Each number is 128 + 32 x the weight over its row's rms, rounded and kept within 0 to 255. Layers, rows and columns count from 0. The size above them is the row's rms in percent of the matrix's.

# layer 5 attention query, 256x256, rms 0.177, rows 37-54,164-181, columns 0-127
size [106  94  96 101 111  98  92  96 102 102 101 101 108 103  98 102  98  96 100  95  90  87 100  93  89  97  92 101 108  98 101 101 104 101  98  96]
[[188  92 108  99 122  81 146 220 173 146  86 122 117 100  98 107 149  89 128 166 104 102  87 157  82 131 153 171 176 110 167 103 156  69  93 142 161 149 138 103 171  46 167 107  95  86 160 143 136 138 147 140 121 109  88 170  95 132 160 145 126 152 157  87 117  80  33 133 123 129 154 166 156 182 146 107 129 152 155 157  99  88 149 171 171 124 159 145 106 138 140 133 137  84 111 134 100 130  80 108 121  83 157 151 157 114 141 189  98 151 111 112 132  92 138  95 160 131 130 140 104 130 150 109  79 134 128  89]
 [ 73 120 132 109 121 123 107 134 194 101 103  83 121 145 176  93 107 194 112 192 101 155 144 133  94 116  64  82 140 125 107 146 111 107 166  96 198 141 141 118 179  84 135 105 139 151 159 112 102 146 128 110 101 150 102 170  89 155 174  97 141 138 153 129 116 154 195 118 142 155 137  82 122 139 125 167 109 140 135  77 117 149 110 103 104 115 157  98  96 158 167 124 120 160  87 103  73  80 141 102 135  66 147 130  95 108  92  64 148  96 129 109 143  27  96  67 159  81 114 126 159  89 104 131 169 166 111  80]
 [169  79 151 147 124  80 146 113 155 139 186 131 144 153 180  91 170  91 130 131 184 109 111  95 102  63 127  87 100  89 126 126 133 128  85 117 129  94 106 112 157 121 120 131 140 134 117 152 131 148 163 154 113 126 129 101 162 114 129 117 141  84 121 110  71 134 177 114 108 187  93  92 144 126  62 179 172  34 134 149 137  83 156 129 115 164 106 177 112 170 180 114 108 117 146 126  72 147  95 153  75 109 108 166 149 128  94 145 129 103 139  80 136 120 116 125 124 109 125  85 102 147  89 135 121 150 154 139]
 [137  87 155 123  98 117 106 125 133 157 135 157 147 160 194 108 128 108  66 172 171 177 115 132 165 147 199 158 136 128  64  85 103 179 145 113  75  96 130 148 138 156 126 134 129 136 121 174 196 105 199 108  98  96 135 189 123 107 130 118  95  94  73 104 209 107  98 122 104 195 155 124 179  96 139 202  99 113  41 114 127  79 133 201 118 130 135 160 139 175  66  85 138 186 127 136 126 140 163 103 131 152 147  91 187 130  78 142 105  83 106  91 144 105 105 123 147 134 138 140 155 153 144 109 113 162 157 114]
 [ 87 117 156 146 109 162 131 143 154 104 144 127 122 158  91 118 126 187  70  86 123  79 121  93 153  78 178 173 141 140 131  62 125 130 145 140  51  79 134 177  95 118 146 110  87  70 185 150 101 151 142 181 106 158 144 150 101  76 151 190 169 103 132 123 136 119 103  82 113 143 100 154 141 140 123 131 129 114  81 161  88 160 151 146 146 138 143 140 109 149 143 114 155 168 132 158  92 114 162 141 131 132 143 120  95 136 109  81 149 125 123 115  83 160 128  88 147 136 143 115  71 156  48  85 135 128 115 179]
 [136 159 169 154 155  67 152 133 145 117 152 182 197  90 123  97 164  92  86 134 107 146 107  95 115 148 111 117 141 114 144 135 119 101 176 143 179 134 139 154 120 153 147  80 116 177  59 120  87  74 146  81 102 109 139 130 122 184  93 156  86  81 110 139 156 124 169  51 165 138 139  92 150 100 196 107 137 162 187  29 155 139  94  95 168 135 133 125 124  92 151 179  91 128 123 120 137 144 159 166 101  69 130  92 111  99 132 145 104 115 169 137 147 146 110 132  95 198 111  97 203 106  86  80 183 182 122 121]
 [118 114  91 100 106 229 137 134 156 115  77 125 118 100 102  83 157 140 132 110 144 180 136 182 191 162 106 140 102  35  95 169 118 127 103 133 173 134 117  99  78 150 169 129 152 142 117 123  96 163 109  97 100  97 122 167 113 155 119 144 118 128 109 139  89 183 136 167 117 100 110 102 118 100 104  39 117 142 107 110 193 127 110 120 108 155  99  84 180 140 118 199 132 128 109  80 110 155 186 205 160 121 164 103 176 123  83  53  92 115 133 151 170 131 119 151 146 105  76 143 193  76  90 126  66 171 138 129]
 [162 119 122 110 127 114 136 148 100  97 134 161 134 135 141 154 142 142  62 146 144 144 214 129 156 136  80  97  79 143 166  89  98 152 112 170  81 159  93  96 162 107 138 156  99 163 155  91 167 122  95 179 120 123 121 107  61 136  88 120 124 113  90 126 116 134 129 111 150 108 127 149 124 134 119 121 117 151 190 111 170 152 116 154 137  93  95 129 120 117 109 107 117 183 138 141 106  86  72 135 142 108 159 180 137  58  93 162 138 150 158 104 125 176 174 136 123 109 138  93 158 143 113  82 167 155 118 160]
 [110 149 138 141  77 133 200 128 150 159  69  83 129 128 124  97  93 131 104 125 101 214 192 136 172 143 132 136  72 159  73  66 125 117 144 163 192 181  68  94 166  67 155 105 100 114  99 108 166 100 144 166 188 141 117 119  97 120 132 118 143 129 103  69 105  85  87 149 127 118 155 172 135  96 166 107 150 104 106 113 137 107 155 145 107  90 177 184 153 180 153  91  97 178 127 108 137 172  90 144 216  91 167 137 112  50  99 119 156  88 106 115 176 159 109 163 198 137 113 120  50 101 161 144 123 149 132 117]
 [137 134  99  73 143 116 125 156  66 107  96 180 123 147 190 139 143 124 103 132 147 127 106 161 132 197  99 100 135 143 139 135 117 106 204 147 125 174 140 133 102 101  69 160 145 150 108 122 105 100 167 136 124 124  96 101  85 112 100 150 141  69  94 106 145 104 134 106 172  82 139  94  69 161  87 165 172 166 189 101 123 105 120 180 176 126 155  77  80  43 110 125 127 115  92 138 114  74 129  91 117 141 134 139 104 145 138 154 137  55  79 125 160  99 128 154  91 136 190  96 119 154  82 144 134 107 159 121]
 [167 116 110 125 145 107 104 130 153 136 123 112 180 165  81 112 159 207 108 127 163 166  87  97 191 129 144  90  94 176 186 147 107 112 131  63 135 118 124 162 118 128 155 173  77 113 149 170 151 164  54 133 139 206 173 161 113 138 102 130  77 186 127 195 125  94 138 128  86  87 125 115 160 119 117 100 118 117 135  74 138  85  92 176 158 138 143 158 127  73 108 122 130  86 111 164 114 146 137 140 110  75 150 117 120  93 130 139 119 159  99 126 126  69  58 140 209 153 122 106 170 117  92 135 148 161 138 137]
 [173  78 111 127 107 146 153 124 136  87 120 115  95 179 152 113 137 202 142 119 126 198 133 124 133 172 102 126 186  72 114  97 131 150 129  65 143  81 113  62 147 162 142  81 121 174 176 128 166  83  86 147 104  86 110 161  65 122  88 144  76 145 178 147 162 139  83 174 152 143 109 152 164  80 118  74 170 138 170 147 131 154 156 105 172 156 166 147 171  82 171 125 116 144  95 221  59 112  99 156 145 139 113 110  36 173 101 130 177 104  92 164 127  95 187  84 135 118 110 154 123 176 116  86 141 144 102 140]
 [153 157  86 132 164 113 140 142 148 135  77 114 132 139 136 115 119 164 108 130 120  86  76  78 139 179 135 130  99 142  80 108 159 156  58 132 139 161  90  73 158 109 111 148 110 133 120  91 169 192  48 110 149 159  73 115 106 181 118  95 116  89 129 114  88 155 114 151 136 110 169 156 108 138  81  73 168 118 185 153 132  97 141 205 128 181 134 123  90 153  85 118  77 190 140 105 131 105  90 101 124  55 113 159 153 130  92 129 175  63  86 116 105  95 115 123 157  89 120 151 129 101 121 128 110 143 128 137]
 [122 147  98  98 121 107 124 149 171  87  89 170 106 116 125 151  85 143  81 101  69  80 113  76 117 137 111 111 140  93 172  89 179 165 157 152  92  67  92 135 125 162 158  71 139 110  55 106 140 133 130 139 139 126 101 207  88 163 120 138 103 171 182 101 189 134 203  68 164 121 142 192 119 117 124 166 126 161 127 141 113 158 140 152 151 102 143  70 105 141  93  90 165 141 154 170 138 183 151 142 108 169 142 117  62 137  83 129 172 178 196  71 111  76 130 135 138 129 119  99 132 123 173 176 156 159 187 127]
 [121 195 132 158 174  96 185 149 116 138 104  48 110 122 185  92 145 135 160 172 123 123  74 105 154  84 160 146  72 151 128 153 140 169 105 109 128 130 119 146 131  71 120 155 119 115 142 116 160 130 166 136 113 126 101 109 118  99 195 128 148  85 171 121 157 132 116 119 109 232 124  85 171 121 126  92 172 180 109 114 145 134 110 141 130 137 152 154 144 136 128 152 124 148  95  63 105 139 107 104  77 122 150 105 110 147 165 120 157 166 155 137 147  91 105  87 136 123 149 116 119 122  74 109 138  58  88 159]
 [127  90 111 110 173 107 112 179 148 107 107 122  93 103 102 145 161 131  88 168 141 181 140 118 155  91 138 115 119 151 144 116 109 177 140 115 127 182 165  60 133 151 126  43  97 121 111 127 163 130 156 168 130 166 106 175 152 150 174 148 164 146  90  79 155 108 177 150 131  93 155 141 110 115  89 125 164 146 130 120  68 129  72  90 102 183 142 164 182 137 115 116 136 169 130 128 211 130 149 160 117 175 138 106 198  71 100 133 109 105 200 157 145 143  93 160  70 138 112 165 103 139 109 162 142 130  75 102]
 [179 166  81 119  86 177 138 214 152 122 108 163 134 109 140 125  74 131  92 124  94 149 134 189 148 112  59 124 160  96 115  55 165 119 135 140 168 129 140 114  94 117 128  97 111 158  96 158 150 150 106 152 132  73 121 184 165 145 120  83 128 177 142 126 147 120 130 154  94 138 130 117 143 120 148 124 157 147 124 121 139 118 119 135 134 127 141 120 138 167 108 105  59 113 130 132 155 126 174  95 153 133 199 161 118 115 139 117  51 140  99 118 192 157  99 133 152 171 122 130 138 122 158 166 124 104 165 123]
 [104 167 132 136 130 119 195  75 173 181 140 138 151 138 132 145 107 143 131 120 139 118 175 125  49 153 180 139 166  89 168  65 153 102 121 176 157 120 105  29 102 144 115 145 158 107 167  93 138 112  86  91  75  85 105 117 177 143 144 160 198  81 121 142  94 225 133 171 167 180 122 182 128 120  82 116 111 128  97  95 110 126 122 158 118 120  94 145 175 111 121 152 100  95 106 109 228 110  72 141  92 113 141  98 131 112 101  67 132  71 145 157 117 142 116 155 140 167 124 142  68 126 157 105 163  61  91 118]
 [105 105 164 173 175 156 140  66 137 181 182 116 145 158 107 136 146  96 122 104 106 108 102 197 115  96 179 162 198 127  80 151 121 113  96 148  99 100  61 128 169 105 117 173 179 109 146 113 111  48 124  91  91 152 196 112  68 110 111 133 115 105 131 129 170 194 133 145 146 163 100 166 163 164 118 121 134 210 142 127 221 220 188 139 134 117 100 161 119 164 149 151 223 117 119 113 138 100 139  87 141 145 157 104 114 118 144 102 113 121 188 145 147  93 147 118  98 172 112 152 158  74 151 109 141  73 128 116]
 [113 117 150 174  54 106 151 185 108  91 102 153 157 130 114 143 141 103  49  98  96 107  89 130 115 176 112 165  98 164 158 153 181  53 135 158  80 141 105 144  93 165 137 190 142 106 152  40 176 135 136 178  85 110  97 194  89  89 137 115 116 130 143 116 144 141 130  96 130 148 114 134 101 169  89 139 160  87 136 140  77 135  84  90 123  61 125 119 189  95 140 115 117 173 119 170 100 134 111 127 126 149  99 120  87  75 138 142 159 129 135  81 155 134 106 122 143 164 147 205  73 131 191  74 133  86 129 143]
 [161  95 111 118 107 113 128  97  99 143 152 155 163 152 158 146 113 120 180 129 139 107 126 147  99 118 137 134  60  82 159 162 159  55  69 125 159 170 120 144  61 119 107 119 145 116 178 152 152 131  98 113 123 131 167 122  93 113  95 127 160  97 120 151 164 135 164  98  94 119  95 128 137 181 115 125 182 108 120  75  97  56 140  65 205 182  90 123 111 139 144 150 151 126 128 165 158 149 191  81 112 137  66 115  99  81 119 121 127 102  92 210 102 150 111  84 107 174 128 110 150  75 129  83 112  97 101 129]
 [ 54  57  89 160 141 160 110 171 110 157 200 114 132  94  57  75 149 123 160 127  83 121 158 124 109 113 163 161  67 107 168 133 127  94 123 126  72 140  74  93 115 125 141 165 101  68 111  49 104 114 135 170 198 117 150 123 157 112 171 129 129 103 146  97 180 112 113 100 130 161 135 130  66  59 160  96 132 224 177  89  57  69 162 112 153 135 127 167 118 110 108 149 169 114 163  99  96  95 104 143  78 153 121 132  77 131 152  82  56  78 150  69 105 224 160 162 164 127 113 108 106 109 120 188  84 126 152 127]
 [124 154 182 148 128 123 112 168 108  60 162 105 136 169 121 156 195 129 155 124  80 198 135  69  73 130  96 151 100 145 128 117 133  73 131 176 121  95 122  93 140 154 175 133 138 115 113  97 122 137 128  89 145 182 193  92 110  71 186 159 168 159  97 113 163 112  78 116 153 152 117 160 139 212 117  81  95 175 148 155  90 136 129 174 134  69 111 144 117 120 135 186  85  83 175 117 176 120 123  98 150 109  72 124 100 102 168 123 136 117 184  77 181 114 197 139 123 127 137 119 122  93 143 164 160  85 129  68]
 [106 147 146  73 160 143 151 140  81 109 137  60 139  86 169 167 126 132 150  80  95 108 109 116 100 121 151 141 122  60 128  83 102 185 162 115 177  98 132 192 152 125 116 104 119  75  71 137  99 111  84 160 121 176 108 105 222 105 185 147 101 142 164 151 166 160 141 163 159 140 165 104 120 110  92  94  81 126 124 179 163  41 134 124 123 146 138 116 147 126 135 124 111 159 121  98  70 158 112  85 133 129 117  32 142 127 118  97 128 136 173 197 146  77 147 158 113 119 114 173 145 166  88 148  75 124 127  73]
 [152  87  61  98 101 139 213 160  94 126 127 140 126 123 117 129 152 120 146  92 111 129 150 136 170 121  68 117  56 111 122 143  55 128  95 134 158 149 146 138 137  89 165 124 175 181 115 104 129 142  76 161 127  67 132 125 136  69 126 133 127 141 151 137 114 126 115 147 140 143  51 122 123 125 145 176 139 136  81 174  99  96 130  69  96 109  87 104 106  89  81 228 173 139 188 113 109 117 140  68 138 167  85 131  85 129  89  71 153 110 140  94 122 166 134 124 160 173 172  79 209 128 147 114 107 189 169 111]
 [128 127 164 115 142 188 135 164  63 166 141 105 114 102  42 164 130 155 122 147  95 162 222 119 142 186 138  95 110 150 121 135 134 146 118 109 127  82  75 142 124 139 162 111 118 120 151 129  91 119 145 133 109 172 132  89  96 165 129 124 127  83 122  77 121 108 130 137 129 175 193 108 145  78 164 122  61 104 186 129 137 164 165  87 116 137 159 109 121 136 159  98 175 199 150 103  95 128 125 164 111  78 164 118 105 108  92  88 135 146 159 124 159 139  89 111 165  95 103  49 141 158 122  81 111 135 132 185]
 [ 72 152 120  78 108 132 126 182 158  76 136 105 160 159 126 143 123 119 139 228  79 116 127 110  89 142 129 129 189 153 160 109 137 123 152 139 104 153 150  92 201 131 145  99 124  86 151 156 106 123 130 115 163 178 123  91  90  99 111 136 159 129 120 155 152 144 111 117  96 218 102 191 168 164 144  92 166 124 117 162 121 106 122 158 156 153 126 102 170 157  81 127  39 140 113 103  91 173 169 123  92 119 140 114 168 148 163 126  95 179 146 167 119 130  83 168 105  94 150 118  82 134 121 151 117  79 134  95]
 [ 78 111 126  92 158 137 141 177 170 209 126 136 148 132 110 144  81 134  61  87 146 104 128 110 174 130 152 126 118 135  51 139  69 111 127 142 189 111 182 216 152 150  54 144  61 136 165  97 127  95 132 171 110 144 104 164 126 167 167 105 116 126 134 138  92 142 110 128 106 119  82 135 107 116 152 102 129 108 108  97 108  81 158 115 162 122 138  64  75 110 151 151  95 144 148 134 106 132 162 101 167 119 114 106 150 113 199 153 138  88  82 138 104 130 112 190 151 157 135 173 152 111 115 184 174 129 141 142]
 [ 94 108 195  97 152 106 160 120  97 179 197  35 102 162 135  96 110 101  99 116 135  86 193 131 108 124 189 135 133 177 129  96 106 173 102 134  87  77 121 136 155 106  87 166 121 113 125 167 131 116 183 131 114 109 115 164 107  95 149 146 125 127 151 132 167 149 123 138 144 137 188  87 157  94  81  90 130 140 143 142 127 162  71  62  93 127 109  56 158 152 171  93  83 129  93 138 151 103 145  99 136 108 122  95  83 187  97 152 185 172 113 130  83  95 107 107 154 136 127 100 131  80  93  76 100  89 203 186]
 [134 158 154  54 144 176 178 180 104 146  81 177 143 101 115 152 164  82 158 131 117 138 133 121 153 145 121  89 118 111 131  78 152 112 125 122 149 170  84 147 124  47  70  98  91 155 120 128 108 199  80 131 122  94 136 146 171 110 143  87 148 118  87 116 150 145 110 178 119 148 125 102 150 191 143 141 117 104 128 116 115 124 182 132 132 136 165  82 142 139 143  98 182 136 141 111 173  96 198  72  81  97 159 167 138 164 145 125 150 172 119 224 123 132 170 118 108 105 149 135 167 145 183 106 128 161 119 124]
 [138 102 162  99 107 103  94 131  55 173 149 145 168 103 154 150 110  96 108 139 110 120 110 151  86 162  84 104 114 188  93 162 165 143 127 154 154 101 117 133  98 115 115 192 137 168 122 105 141 144 158 120 123 115 174 133  48 146  92 149 117  91 140 138 179 128 181 136  92 151 148 142  66 150  75 153 130 104 131 175 103 177 136  92  67 126  84 136 153 140 111  97 127 117 114  85 112 148 106 129 149 123 149 157 140 110 158 149 146  79 168 150 179  71  94 165 103 124  89 104 148 100  98 171 118 166  67  88]
 [123 150  84 130 130 139 184 107 117 183 111 188 128 135 145  90 134  93 185 138 132 123 144 163 128 112 144 145 145 124 120  91  72  78 112 155 137 108 139  56 167 113 171  96 156 189 111 147 153 161 165 130 102 143 154 118 196 192  99 124 149  88 178 139 142 141 114 100 141  48 162 112  99 100  99 123 120 182 191 125  91 167 145 158 163 119 156  83 137 100 117 178  87  98 126 112 132 105 121 102 137 130  90 104 128  78 112  92 167  95 123  95  74 186 130 199  92 176 152 118  94  77 139 141 109 152 147 106]
 [111 146 145 151 104  84 103 144 140  85 121 143 167 109 109 197 114  83 115 116 185 127 199 158  84  66 166 129 145 126 158 138  85 137 117  98 104  95 167 163 129 122 170 148 110 130 157  90  74  63 195 145 159 143 160 148 142 103 120 146 138 112 177 161 118 127 101 121 147  88 132 109 144 120 122 144 123 170 149 137 106 132 117 181  79 158 152 143 113 103 134 172 161 114 156 149 142 190 129 189 179 120  94 195  78  80 160  60 156 171 153 168 145 117 115  45 155  87 106  93 115 163 181 135 153 159 109  93]
 [171 111 109  84 163 196 101 144  90  88  98  95 116  88  92 156 124  93 135 155 121 166 172  57  97  77 158 127 124 163  96 194 117  89  60 161 187 116 181 179 137  98 147  87 100 105 114 135 134  89 120 131 103 163 180  74 131 111 119 114 112 102 124 100 132 140 117 156 106 123 129 113 156 116 111 149 141 127 127 172 117 143  88 176 156 157 128 190 131  97 166 162 121 105 136 189 132 124 151 120 166  36  87  99 109 128 101 124  98 162  97 121  96  98 152 123 167 129 173  92 204 123 176 162 148 166 102 137]
 [109 104  96  86 123 107 160 109 118 154 134  93 142 135 121 146 103 191 128 124  95 148 117 141 121 158  82 100  98 205 108  90 141  88  90 123  70 112 125 126  89 150 105 184 108 141 154 185 134 153 122 113 159 118  73 152  56 183 109 117 158 128  96 171  93 118 177  84 132 194  75 132 136 103 183 103 146 127 100 123 119 166 154 122 110 139 152  96 213 129  77 113 109 138 121 157 117 133  85 151 146 127 141 120 135 131 178 142 102 152 146 120 129 182 120 173 140 139 113  32 101 133 127 137 161 167 109 160]
 [135 121 131 179 193 138 120 131 179 145 114 144 121 111 143 111  99 143  99 116 154  53 162 174  97 138 172 151 129 153 157 135 154  78 105 124 151 190  97 172 143 114 197 101 106 116 166 124 154 124 120 127  96 150 166  98 186 131 163 160  93 143 145  98  91 137 109  94 140 109  78 100 136 133 176 114 109 165 208 106 145  90 118 150 114 110 158 168 159  95 156 129 154 106 119 180 124 124 139 143 123 193 132 107  89  97 188 133  92 167  80 135  83 140 167  72  99 130 113 162 129 126 140 131 174 131  38  82]]
# layer 5 attention key, 128x256, rms 0.173, rows 36-53, columns 0-127
size [102  99  93 100  97 102  92  97  95 105 101  98 101 108 106  98 104  98]
[[144 111  72 120 132  99 104 151 145 121  97 121 131 111 133 121 140 152 162  95 125 111 150 134  72 106 106 112  99 135 106 130  90 175 134 130 136 102 126  78 113 183 171 107 148  96 113 140 129 149  61 178  87  92 126 118 136 168 111 110 157 149  81  72 107 123 155 165  93  81 154 143 107 141 177 148  94 128 109 113 111 103 126 219 105 124  94 203  89 112 114  73 108 149 128 122 141 197 143 105 147 134  99  95 136 132 122 132 158 169 151 163  84  94 133  81 113 110 114 178 172 169 123  98  77 162  60 178]
 [ 75  91  87  72 153 180 174 105 167 122 243 145  37 181 122  95 142 158  51  59 147 200 165 115 129 152 169  97 142 135 123 173  84 149  64 107 127 105 199 116 114 143 117 115 103 107  77 162 105 122 128 113 117 156 164 122 197  78 159  91 125 101 116 171 119 108 158 151 146  89 139  92 116 110 142  65 143  76 161  80 139 149 127 128 124  78 106 136  98 120 146 130 154 112 122 141 117 139  87 110 126 196 153 103  96 141 120  92 134 125 118  90 139 132 134 151 159 103 120 198 155 153 142 137 112 169 137 113]
 [124  91 134 106 114 194 133 107 172 118  35 114 102 155 143 162 136 133  79  56 112  91 101 168 135 160 138 121  71 154 127 168  92 170 171 152 130 135 117 109 145 127 119 154 189 137 150 134  97 142 118 114 138 154 115 163 150 118 166  83  79 177 159 102  78 178 118 183 122 105 154 127 124  92 142 170 149 140 102 103  77  34 131  82  72 113 110  93  79 122 134 129 128 120  96  85 116 133 120 164 177 141 107 132 119 159 116 129 168 195 109 145 200  72 127 186 135 139  91 119 155  79 168 118 120 145 152 150]
 [137  95 143 185 173 103  59  94 108 104 166 123 143 109 157 178 119 124 143 161 128 161 126 134 152 105 142 183 141 157  93 193 116 122 146  97 159 166 107  90  77 125 115 132 125 151 127  83 143  91  85 124 127 108 117 169 111 116 185  84 162  88 152 136 108 124  98  95  67 113 104  92 132 170 128 134 141  30 117 118 180 125 115 167 116  65 101 122 152  92 108 117  97 159 110 106 149 145  97 127  75 173 142 152 105 172 136 116 169 170 111 184  90 115 181 110 147 120 180 156 199 125 148 153 135  77 126  91]
 [156  45 135 130 136 126 122 163 171  38 150 109 121 101 164 154 145 151 128 107 132 117 111 155 165 133  96  96 128 146 111 183  80 143 179  90 177 104 142 157 116 136 157 100 172 110  99 113  61 174 139  80 101 120 123 147 119 112 118 134 126  68  45  80 100 123 167 134  80 108 182 168 101 152 140 150 122  98 125 203  89 160 111  67 149 160  95  77  69 110 135 103  97 110  81 180 119 100  64 106 127 103 148 142 201 163 122 129 155 113 128 131 117 162 149 159 127 149  98  77 130 134 156 152 147 113 114 148]
 [ 94 147 125 105 100 132 107 113 108 162 107 132 120 173 116 124 102 142 171 142 152 148  99 130 168 139 112 168 144 106  75 179 174 111 107 139 147 116 137 138  72 144 129 139  94  98  97  75  98 137 137 139  94 116 116  61 140 162  95 151 116 166 141 160 165 106  97 113 153 108  98  75 160 175 191 155 174  81  92 149  92 128 152 157  88 136  79 150 112 133 125 151 154  80 125 118 102 117  88 159 117 141  94 131 101 130  86 113 110  46 128 142 105  88 106 154 164 102 152 118 109 102 114  68  81 177 155 109]
 [167  99 109 112 136 143  91 165 113 106 144 119  83 149 152 189  63  98 123  65 176  96 150 116  80 106 140 159 130 149 111 125 183 138 170 163 151  82  91 120 150  60 134  79 106 120 123 127 129 131 191 131 131  96 136 173 120 189 166 125 183  89 113 112  80 124 132 174 108 173  86 153 121 139 134 116 121 141 109 157 103 107 185 164 131 156 121 106  86 110 149 137 114 138 134  76 150 111  52  90 130  70 140 130 197 152 121 129 161 114 137 111 103 120 110 120  85  59 167 117 125  81 162 118  74  91 148 123]
 [115 194  42 166  50 100 151 123 193 139 110 154 104 187 152 147 113 143 121  88 109 140 127 123 122 192 148 112 119 134 128 117 110 170  47 129 150 151 118 143 137 154 151 122 120 128 122 142 118 191  92 162 138 128 137  75  97 174 185 134 120 154 100 126 151 122 149  29 148 138 167 186 136  97  85 115 107 138  98 191 111  93  92 126  88 143 120  75 141 120  96 128  94 119 159 147 117 112 185 110 125  76 140 147 142 108 119 170 157 133 173  63  98 115  69 114  99 169 151 136 139 111 183 103 183 103 126  65]
 [137 160 117 122 127 139 171 139 102  57 148  89 102 164 183 102 140 131 106  83 187 117  78 161 129  98 120 146 131  74 126 135  63 107 121 154  73 156 133 142 132 109 154 149  94 165  78 154  93 108 136 139 123 116 128 110 141 111 187 122 117  88 187  89  21  95 167 120 144 101 173 151 133 132 161 134 124 105 106 142 147 155 100 115 114 105 165 131 166 101  88 155  94 113 127 145  77 116 164 127 178 105 103 146 118 141 160 146 145 107 154 110 111 181 168 173  80 108 132 117 128 212  98 124 146  75 151 130]
 [182 190  57 110 150 121 113  89 105 161 165 114 147 158 120 176 125 141  78 160 133 136  89  53 117 148 117 137  85 122 144 141 179 157 106 161 175 120  75 115 173  47 179 148 183 139 142 155 121 158 127 102  91 169  83 160 161 118 185 128 108  77 100 138 126 107 148 121 173  90  98 136 158 112 169 113 131 146 140 141 112  99  88  78 198 121 159 161 117  92 113 114 121 125 165 116 104 191 122 134 120 105 153 151 130 209 122 101 130 124 146 123 171 188 174  97 142 102 121 107 151  92 106 115  85  88 153  76]
 [131 159  32 128  67 150 107 136 143 131 139 108 114  79  73 170 157 146 102 118 127 141 162 103 120  99  63 135  78  64  97  85 110 146 129 111 124 160 110 163 158 146  68 153 121  85 141 107 111 172  91 125 154 113 113 144 157 152 112 176  97 117 135  97 116 155 129 152  48 120 119 179 154 108 137 133 199 150  68 131 142  61 159 190 119 103 134 143 149 143 120 102 180  96 151 140 121 201 132 147  62 135 146 116 176 112  97 141 127 154 132  53 124 131 117 139  99 161  93 134  94 132  88 184 129 174  28  82]
 [160 159 121 166 173 119  78 139  95 147 155  71  68 143 119 125 156 190 137 110 115  91 131 146 135 230 132 160 124  90  97 148 163 141 124 160 125 180 151 156 148 157 145 100 156 113 168 163 140 148 110  99 127 110 114 144 150 101 133 137 112 148 100  62  93 155  85 108 122 161 186 137 152 123 135 112 147 110 114 153  93 138 165 103  61 144 159 115 159  71 149 158 188 165 142  82 148 148 186 139 116 161 127 115 117  98 118 101 107  87 163 130 144 131 135  88 110 201 121 191 237 181 150  73 102  66 174 143]
 [122 172  84 130 148 178 154 127 166 127 123 105 126 143 146 126 135 140 134 122 123 178 118 109 166 144 106 144 125 129 159 167 103 104 112  93  85 133 128 129 156  63 174 142 143  72 217 162 113 151  78 117  89 105 144 129 171 169 170  74 131 116 169 119 135  17 107 163 126 114 145 184 181 148 128 154 126 178 152 141 105 115 137 101 175 101  93 146 129 149 125 139 128 149 179 130 139 122 171 140  90  71 175  78  91 161 204 123 163 182 101 145 126 124  94 178 140 121 152 149 127 141 151 168 162 175 149 174]
 [123 141 121 164  99 117 118 118 138 156 160 119 124 103 141  84 139 153 131 192 128 127 175 180 114 133 162 166 164  72 122 141 162 157 145  89 165 102 110 107  99 132 134 145 121 161 139 151 149  94 122 128 170  81  86 111  91  99 109 175 113  95 110 130 115 130 125 167 187 149 131 132 126 120 114 153 133  57  93 112 119 127 152 116 159 108  83  97 120 155 223 183 114 117 152  93 106 173 139 171  97 174 176 111  81 139 110 153 119  90 138 142 157 158 130 126  98  73 141 119 151 130  88 181 153 129 173 179]
 [111 121 136 200 175 116 152 158  96  94 193 147 145 118  86 107 102 114 123 160  73 137  81 127 117 127 114 117 169 158 118 137 141 133 158 154 127 187 123 102 169 130  94 141 136 156 146 157 143 159 135 161 144 130 107 107 146 224 115 137 127 117  54 142 123 131 139 115 124 145  88 126 107  98 160 197 109 131 110 100 193 123  79  97 127 124 122 179 116 212 127 142 139 125 119 114 125  83 111  99  93 136 167 151 157 152 138 136 104 155 107 172 145  98 186 207 115 125 117  75 162 139 145 135 142 177 165  68]
 [157 162  60 127 125 114 139  79 123 137 111 154 156 139 131 194 205 160 160 109 153 118 100 185 104  96 162  78 100  79 124 160  89 158 175 119 119 118 145 113 110 105 164 136 147 105 140  76 140 150 154  58 141  73 140 140 107 113 115 172 145 157 182 207 120 151  84 148 120  47 101 174  67  66 111 162 219 166 153 175 159 134 102 125 159  90 156  81 140 104 127 102 163 105 178 125 138 178 101 154 129 219 202 152  98 163  59 110 159 137 135 111 115  79 154 151 112 121 108 110 143 193 166 119 178 143 136 132]
 [128 147 160  89 113 124 189 106 149  87 117 117  88 140 188 159 111  80 147  40  94 136 133 117 113 120 178 150 145 117 117 147 111 153 109 147 147 164  68 128 184 150 110 161 147 136 160 105 129 122 158  81 105 127 137  89 141 100 113 163 135 135 140 108  93 119 124 129  63 157 152 149  69  95 134 146  81 102 158 161 134 190 102 121 119 134 123 109  98 164 111 149 143 103 112 136 146  95 133  44 189 125 186 154 104 177 115 110 154 161 181 157 109 135 115 115 100 100 143  66  89  78 156  86  92 138 175 122]
 [189 118 175 159 150 138 103 158  96 164 141 113 127 166 132 116 138 164 101 145 128  73  94 147 115 177 149 108 102 174  78  97 158 134  59 114  74  84 150 138 162 121 159 161 127 112 124  87 154 129 119 111 152 160 195 142 124  76  97  77 192 117  83 209  78 120 175  79 100 122 141  92 134 134 140 162  67 158 144 160  90 136 113 157  45 195 172 143 118 145 131 164 164 138 154 110  85 109  92 104 136 174 148  98  85 102 134 123 144 163 109 163 155  96 117 145 112 105 151 149 101 172 173 140 165 167 160 123]]